Weights of a small GPT-style language model, trained from scratch on English Wikipedia: MLP 896 squared ReLU, rotary positions.
Each number is 500 + 40 x the weight over its row's rms, rounded and kept within 0 to 999. Layers, rows and columns count from 0. Numbers have three digits each. The size before them is the row's rms in percent of the matrix's.

# layer 7 attention value, 256x224, rms 0.117, rows 211-255, columns 32-63
114:478516512517581552393537505510525516518454511495495468463565487438530555478543463538498492552532
114:468476399520540539431557578482506531475527501477482467513472376518489487482466499432438480512516
115:538503530445496536526542542587421523546499525574499525452510492499502479499427487516434504506521
119:495505418448571465542481509493507449516425536621476516520517498547536569547499502495465492492569
118:559481493563547513468545571549487499466536486470536415505484443588494430507517557531488439512547
118:515492484512518487514531529517463518514590520535484507488480449506537516520478609517502446464576
123:568531396552484462483441473454502467511505478415509467545552473513558471483470464502475533518536
115:511474473445489497476535503508502421530519526546491471446415507452509499500611535447528527454526
111:511474490527480512525489474513515500386554554471553513523553531487506527516503468515530490546573
110:486514418560466521471494494566487460453477559601452538446385477512499542565520543481453490585564
117:492455441507552432506496463503543456516507518538444536495478554521546478509405501492529577470497
114:492537523460401559522471463454574492516561460547472490558467517511535531464537533421543452574540
110:456538458494431487481510466513485552419479503466468484516484460463590514467510466551464638507409
111:478530540525560533506473448565501491470491489498472537473494502461503537541507597446522538505527
117:539545522464456529522510507541487441422505509544466498466496434607463511504560524446505524506512
115:513421505450438455428568508518539489541556519502570534516504521431545494517559474503562453524503
116:437441514509452500484524498525495430546531555485585504571466491483506477550483535591438479549507
119:486514481550503458500513404512535497477476516522537447461524502553483511415528468506501529534459
117:538477484479464571558532536495533474540484443502555500518530489447479535472443449531520497489462
118:538505495442491526610493401545461427482460506531542502459509495480533525493494495533486506539467
116:566510537534480495462524455488444454556444509391440482470472567511434540545493535471445562447554
114:513539539477488471479445388543457493540479513539508533511532517430480499530506489590516531544545
115:480618526510474517437474505586478511510449504552488530505470475541464526562513449454567525435541
122:493439473518511450534571434484516516467486482581570554535478471472550490537499475531496528514508
122:572549493420455438477448495574509572495456525547512532463477413435529499491490443514534479523430
118:516488445569510488503541546548520560449419534619556496475501463507478527472567549548493477501437
117:473503463470474528609528494512527520548499538524417503468479515493506427507426512494441535475518
122:499441493510495464471467513546503479475474468559514453468484561522457495553503524504463556499449
118:518470468518547493437475482530519481532469502584465472528523546500492541467508440467549529545524
113:548455498491498471515530454473533483472471455449501484493478483447598436515488519510477420530548
118:599499512489575596505513515550567533588520545443477432482462463510516485436529464458623528476494
117:496514513419486545496530502480517530502470515588551449490509566490488549485474481483454528581477
118:480513582464547474514468493466541544431468471513528518501518565505546502419476497409551553498470
118:544417530508511392491490476533480493536571529435546484492564520501539517566463528556383518527446
114:454509427475494553522514532543549554542473411491528467459408548532448512553520473429483517527503
121:549464552543488504476454479483522552554541468559497467484524508514501458482551486469454527521484
119:447463543466494485506507559489457470524502431466472524474531580505513460476570562433521538526497
117:518519431516500499537533490439557428466449496494448481604545498461472485504421498550490497508515
119:515453505529463453571563473521490564571500459531505522496539462512472555572510489517498546508516
116:509489503508473518512451460398512483506392552561439458532444473483475518504544432494573517518503
120:500442565539575409533522437470488478504522483536563488546546465445457487510428497415532508498539
114:414560483551448557507508469519432535462447502466551529545464491524448437502527518517510524447517
115:516421488511495616465548508509503564535559465540445555512490557516489526533477542449442508534523
116:417413460441551460458490430538547545467537466477551549543518468484526444515477506503447495526503
120:524505451450505485498569509520490494522442459526493495501490392480501479518526462485503541538532
# layer 7 attention output (transposed), 256x224, rms 0.112, rows 211-255, columns 32-63
107:493508432456487415519477495458481492529505564484454421493441460487498463498495488536497487471506
112:506499516495488531542460500500542486475431519436522444511527639470490519458491511514588477513457
109:459543513613530434505454530489566463523469483432527494609450514510473504509527519509585403448516
110:470539507478470450508592472513421420492510504447514486515608561486467472475502410500619529541516
113:397455541513472459447472520544476532512464493543505516520487432472471504495472491516549552429442
116:488484511516437504559460425474533512513455452470545547432523569450513459541508455517532529535468
119:468521547417510514463530516581545546457475578526501538461426456494482485516487459467512492590463
113:514520514461515504545492497460534595521480479418582508517619491483495559538482402565470431518520
106:555451513518462454462502568528481516455545491452515501565456490402526534527514461451445570457422
118:547467509412535554453525548508518548501513477444549477487565476548538506453526519510502568483457
107:481485559495450545461473523507448529466500504470557532500545542458513481495591469557445527486465
109:588481517500511541486444472532399483496488481444429525438532470527517521591455530511492582485500
099:529453458508491504510565513460489488488476517465540515474500506568494471543526568499582446503534
106:517419496500499473419526475539528497521476488575481459516497501470490511494551439526438501462531
109:466515521559559492516496476517499437480423498439502525520575569431540444498410531535502474469475
113:561477482557528478513474463551473499445389546446522547500473482538502466460484455498410476481503
106:431495475573536502520414454450566504518463467455493475466494461483440519434519532449557488472507
124:503474558419517500510465557533512575462434525396462542540487543441459480576510489519578513479552
107:469502539480447504465455400495430544493474545446563484479508487512563499537573603415516429469527
109:416440551526508503436565601410542560477507499470460468528555543545497532474508458469544514465525
113:482523466465470501535511595455535439466552513537553505483496505442558457419477544559535424513435
109:425430512505452500530440518478597486498511515535499434484472507476523516517544535444487600476472
107:433400435519564473524494484463478457493522561514532445533506552498513457489548536520427544509496
112:517493515526540531491427585464481568487540457519486501479496527518438527531473548453475420429490
111:429488460498498579488515502471489462452545408545523494476581526502529574562478502474454498456482
110:480449550549517489479557530491505458536530559476505504517507517512546462443512500485467524499498
114:491482519548507445525567518533489537491496447521522470547490587591433490501493524482544488476484
113:542467481501497544498458496522477507536490480418514452509524494502536457474500467570477486536527
111:507472499509510435493477448539520553517491483473470478435522510480516515473530550569429558518473
113:612518522403489461448484448514460453498529473481547512475530531554497481482487514461525548541485
107:507527514525440490542467494532412436460520495580469470570515491522516497508464478524420462499574
109:449436462511523469522446519518432509594540478522458478434510399551512481453519498501537517488488
111:556569492487497489478432533474445397505557505445446498494486459475525496513511439529414429476519
108:488502554481469554511490507517534474396544456511464518572464513513462492416557478501527489511531
111:506531509500559390526508457509548467475510522500486491523583509453517506509569445574512509562477
113:508528454474420508478541510531534488532529541510526551457436478450486560494539522531474531523499
108:532512378497495450547467450515523510456521529516507472505460417493551544586489453506563488485515
121:430518493489517504523442565584512529488550466458501564490498555579538528512570503480471494470508
117:483528565474526513437490554520463448496460579550542455442482537438518473435570495498497510456580
111:441533504504586493462493484516476485475583462465490514483530514510534542476465515480485518536513
111:496615514473467568487514543504456498523446519476548521493382504560582517464531468531445529520506
109:520465500463521490503511481499504458498531473558507548483565443547540472504455505472475495439521
108:525550467465483470532450474547514481489498443520497425481496491536412457445517511526520521480506
113:536546527459461541525408625544496481486494503536522489498429552496454521500546531556558455550538
109:487538530510508500486518422477521445516578583482471445454573544480536549476490565496494539486451
# layer 7 MLP up, 896x224, rms 0.127, rows 0-50, columns 32-63
104:509481456474469509537487540507541501572497468485477473553469488518478430486498525552511548475499
091:485509540524491477523509499534483441482476549491513425457510450521537569499529495541529496517576
098:519441500560533499546539529461460561486442546462529473498507443530464515514552550542444499507454
098:546462521473521544454488479561483531511483542574536473461482526556461484464449554542498492488565
110:510513550580456443529486508509513525488466491581568560571454525530447478457492495524515519473526
089:488438510502570480503484433479472469466559534486483490423501521494510512470422436465449535524533
106:484407460494449437456496504460488440473564418524512484466539547569512538528545510475486513551547
096:496572537556448522489572529513460548511483519499493480461472564514580537440481509531525516468574
104:484569502500479513484500460474540473515423498514564470430487490549443443509489508461468536445522
093:493473515542507462459535463428532523519497487526520545569467503522427542585545582500524472497495
118:493512512484499549462492452423548503443511486463591450469532495538427526499477532503559503517498
097:442450502564459522500494498504588456488461513543502516473538530510499494513467539461512490472513
103:484524452523471559526449489551548493483502478454528567472516565520506524472538490554499515517506
109:491530413519520547544445451406508518441375486453434550482485452568493516473488450500451495463513
095:517476475498497539537474548514528433521421473453495513497465539433533511543533528501562514480507
107:464546541557500470452494511454509476502486606491504591503475495577527449457496590477538575513496
102:443549447560526475488496542500454454559474465457551533557430451531507499498497487490508471494542
100:439450465468485544489508460501492521466444429542513494527483501513502452445531433529526476476529
103:573509511526458427490466563483463420544461498488537505543536526549488566528547534498472542532501
116:538448445459456554457511486479533512456538458466526550484571516475482544534585499542461560522508
106:461493561450542536431466485442539465425477494485573577429544477515520476467502544526522526464535
092:530480501555472444440539504557520428518489517526528509501497511426484541563495592489488467546445
103:503516508515593523524515570505525500495552460517464565512535516465488532476471458532587511495481
084:462568528493533521482472441484471440494452635521437477600500532480446477523450432505529466542491
107:518486475483409459533476492529545475501581537486491495457537494484497523468451485584505428499540
093:504546550500512536451508462493539529510546452490454424403485459440452465420522457553447488455504
092:568434484547513524470433481555500479508488506451594465465491479420478448445499448523522509516553
100:489504436540482474578477471457487527580491447445455553446449547526522515430452531504576472541429
076:530504468482517467549440496461536519467413521466472450488507487536513518439591550497550470478475
105:521433474499516470569547491516407492502533504434489545451492460482552503418447537523586514513577
097:428445412473529463447483488511541449452540520512506470449530487514523479535532543555515521520476
102:508557515495570536462486501484537482483443563570533531475446502484584533496485525486520578559471
095:538542429495602504534469474375510549504563485508502544476496464534421432448442484540508530514497
100:517492539521444413545482427501530565497534489458417516522454505523536485466538527507486494431494
089:466478517538487492516508513565551503482499528465460499460505509543441514454491504536493508493517
112:520584524551495506482462448530485460485513495454445452511527547501503521524507501471467502505578
103:560500497533466523517452482511545493469462517577467518536509441434488495533570569542475556507545
104:436507487534557485464493576453472484544478535520413529496520498473490538442463542533437509501474
099:438490523494513490478482487504529496499476587483558510541516527489467512520566544529471517438486
097:549446535457467483587465458468504532512503502423556459478548550511473510465499490571597537445441
090:489536466478528463524483477533437497504454507457536454530536491527576481469451483519572529554445
096:466492449532453452496515447527558489495502573492445492481456488538529483507562505536465457528530
098:417480522427510566533448454534556452512497475460502459503469528513474480510534534468529490432409
108:494593524533428467486521478489557495554541495498510498457400515537504475584585523576415521484415
093:495536565532506485519507497416501424495436508529507567517552489491462479533451506482550533466535
099:468462479516497515532558500498522544473490546511481436512538567463467503444568574462520515418526
112:517480586558514513461410558486499524503505536492491571520524514530555451466535510522450497456492
097:509524465528484495504492514541485511502365510486521515517550537524440441488509466507500459548486
101:578481477477539426533528521505447459522510456540519515415479474474485541485517551459527528460446
094:465518447514483473498498522489553554474507524516501436479536562499491497561504464508476525521506
103:524551518490499484591503477541509434558491503447452509426487549561490481529544493541484514492537
# layer 7 MLP down (transposed), 896x224, rms 0.191, rows 0-50, columns 32-63
109:496493432434508531473461518467527431525516532434565522517453445572469464484497560509510435431493
091:472460567464450487590549468490595490504525527548493510521511535442436480481446506476520538460524
091:540534500549465496487527449494472503503545449520500526544498502454543467441534479500483580532497
098:452535475523515529574546500505513487559546544484463470481506574428472577440507463599516452490510
114:477595467502457477519453515420542537471523444474552466518485457526532495495520499502524562506451
097:499445452451505517429496543516522486478491479522457469473439496501510519559535460502540540490462
097:473492534517545464555491490493540475560456501440478516453492501487461557456493633496508585551460
102:547490539486492518616563531451452567463531493509527522444479540442511602535476467491521445544492
092:503465414535484446465476483499526540536471507493519488516450548533606469577544430526534439488519
106:520529523510466482502486487426541508443486487538478489483513584434444513503543531516566543483538
097:508532488390527474455519495459466541537563513492475496421522518513488479452550408514563477493467
089:501488544503504496557519464456477519557487456520495492530522540504532527451545456420535460510468
103:533530469452540482516480511516412415493481539476539532502560547480507504517489496509514482474489
088:527491449442440503544500492557504486474428475511468492493403485464513435513533482432487521479532
095:477537533462542466498541502475393484450514531437467533542484471497581463466469495494432516489512
121:466512476471464482554443494526509526535495474496510504502483524504528441515458449481476583560539
090:489582487449543527482560489510552532506481508448541482450549551453464552468512515448529464500539
107:578467508479492559481435464499523470528540524464540422543457487553438471483434572504445508513491
104:450469439580420350524519536497497515536442496508497526476559545522535494493487568511475427439527
105:463489519480569451421510424496500463399523531462447501485504500583520541502479449509557450487513
101:477514484522465555563480428509450531493525551562547488483509469524511551537486494509419584458422
090:387538489465476493565469451501493514529529382412477527533435426477493499508474518544457434535499
111:525496526480492477586442482517489577496432470510515495476534517444483531483451500468558503537481
131:427504469548524482468530554407463523510494523539438462576440483492508470497461461545537513493504
098:455487507570509503498476604490473533535460522529474467479478464427507524500478537531562531481553
088:488488490462502526514506523506479535532515495517446522568487445544528455402481557527524461577462
110:468383500462461570528476463449430523499516533554471567531497519483528497466560595445581501461508
099:514479520459446438501489476583493535509458462514490523516505565447452500438432427460503595484514
111:509499457512551532455567504546521558483544463533528544547571475485491458538432532567559461469519
102:466463511542474553491479530450462546484480489531478473445554524460461509491491569515531496524494
107:535527516509562514506510509453505508458464429540420463472533571521514532518425515591472487545495
092:501416487431493562463413461528509514579557425529522483503524519443457557513547493459456533568493
100:505471545443476453514527504523490543523474519573470458494448446508460497555454497491507520425447
096:514448430520546468505492504433464530570570522512490542467505560447443461481436449498505520474535
100:476555534540477566511433531578525448474490521508475482526509465502597540461510470490451527520475
113:438513463491527501509439500545511530466504465544472429498500556512425479465478588494482465472578
087:511507585603532475536563578473479523495451475554549478537528487532450518520525451416525595501454
089:510454493486506539479450485531459504538512575525566540494501502549509441363466494541512516551516
102:511467626497514504535492511532448536461492566510510475487534438444516480473576528505512497433522
082:456525492513540498529397486456472531555468468459444411522479490458520501481535398504531453482485
092:485455472493466471508404468493478525523564529562483536495483474512500567573457556525480515446518
094:521580534470470497478468431502510427519533456474500502476485494528539531548534537474488492477496
080:453521491529483460509527525523463546476453541462465467519506527491453569464534483533524541434522
099:539491533520485461491512572537443489528536558494498523480484521558454433563443479499600496490459
105:485531543539524507434558514451537463555413567504452440509436478468459497567477474463519442430406
101:567477466456417516533480490492462519542481524534524437523484464495456478462476550429611514453516
100:451531516558538471447526514503557565467480444501525534477553542462467470503546602450539542502438
103:514497499522426490562524438480511523523522516463509488547443454619501510504542529518526475529552
096:527503466525555482443530517470503555497519504490426496545452502581456497463478521459538522493491
108:436488477532418492501476502521487511468474414517429493523519514492458522488491447466470520469538
101:580470509450483564516506495516504515455537476534539503514521583390468463490526466518557487542492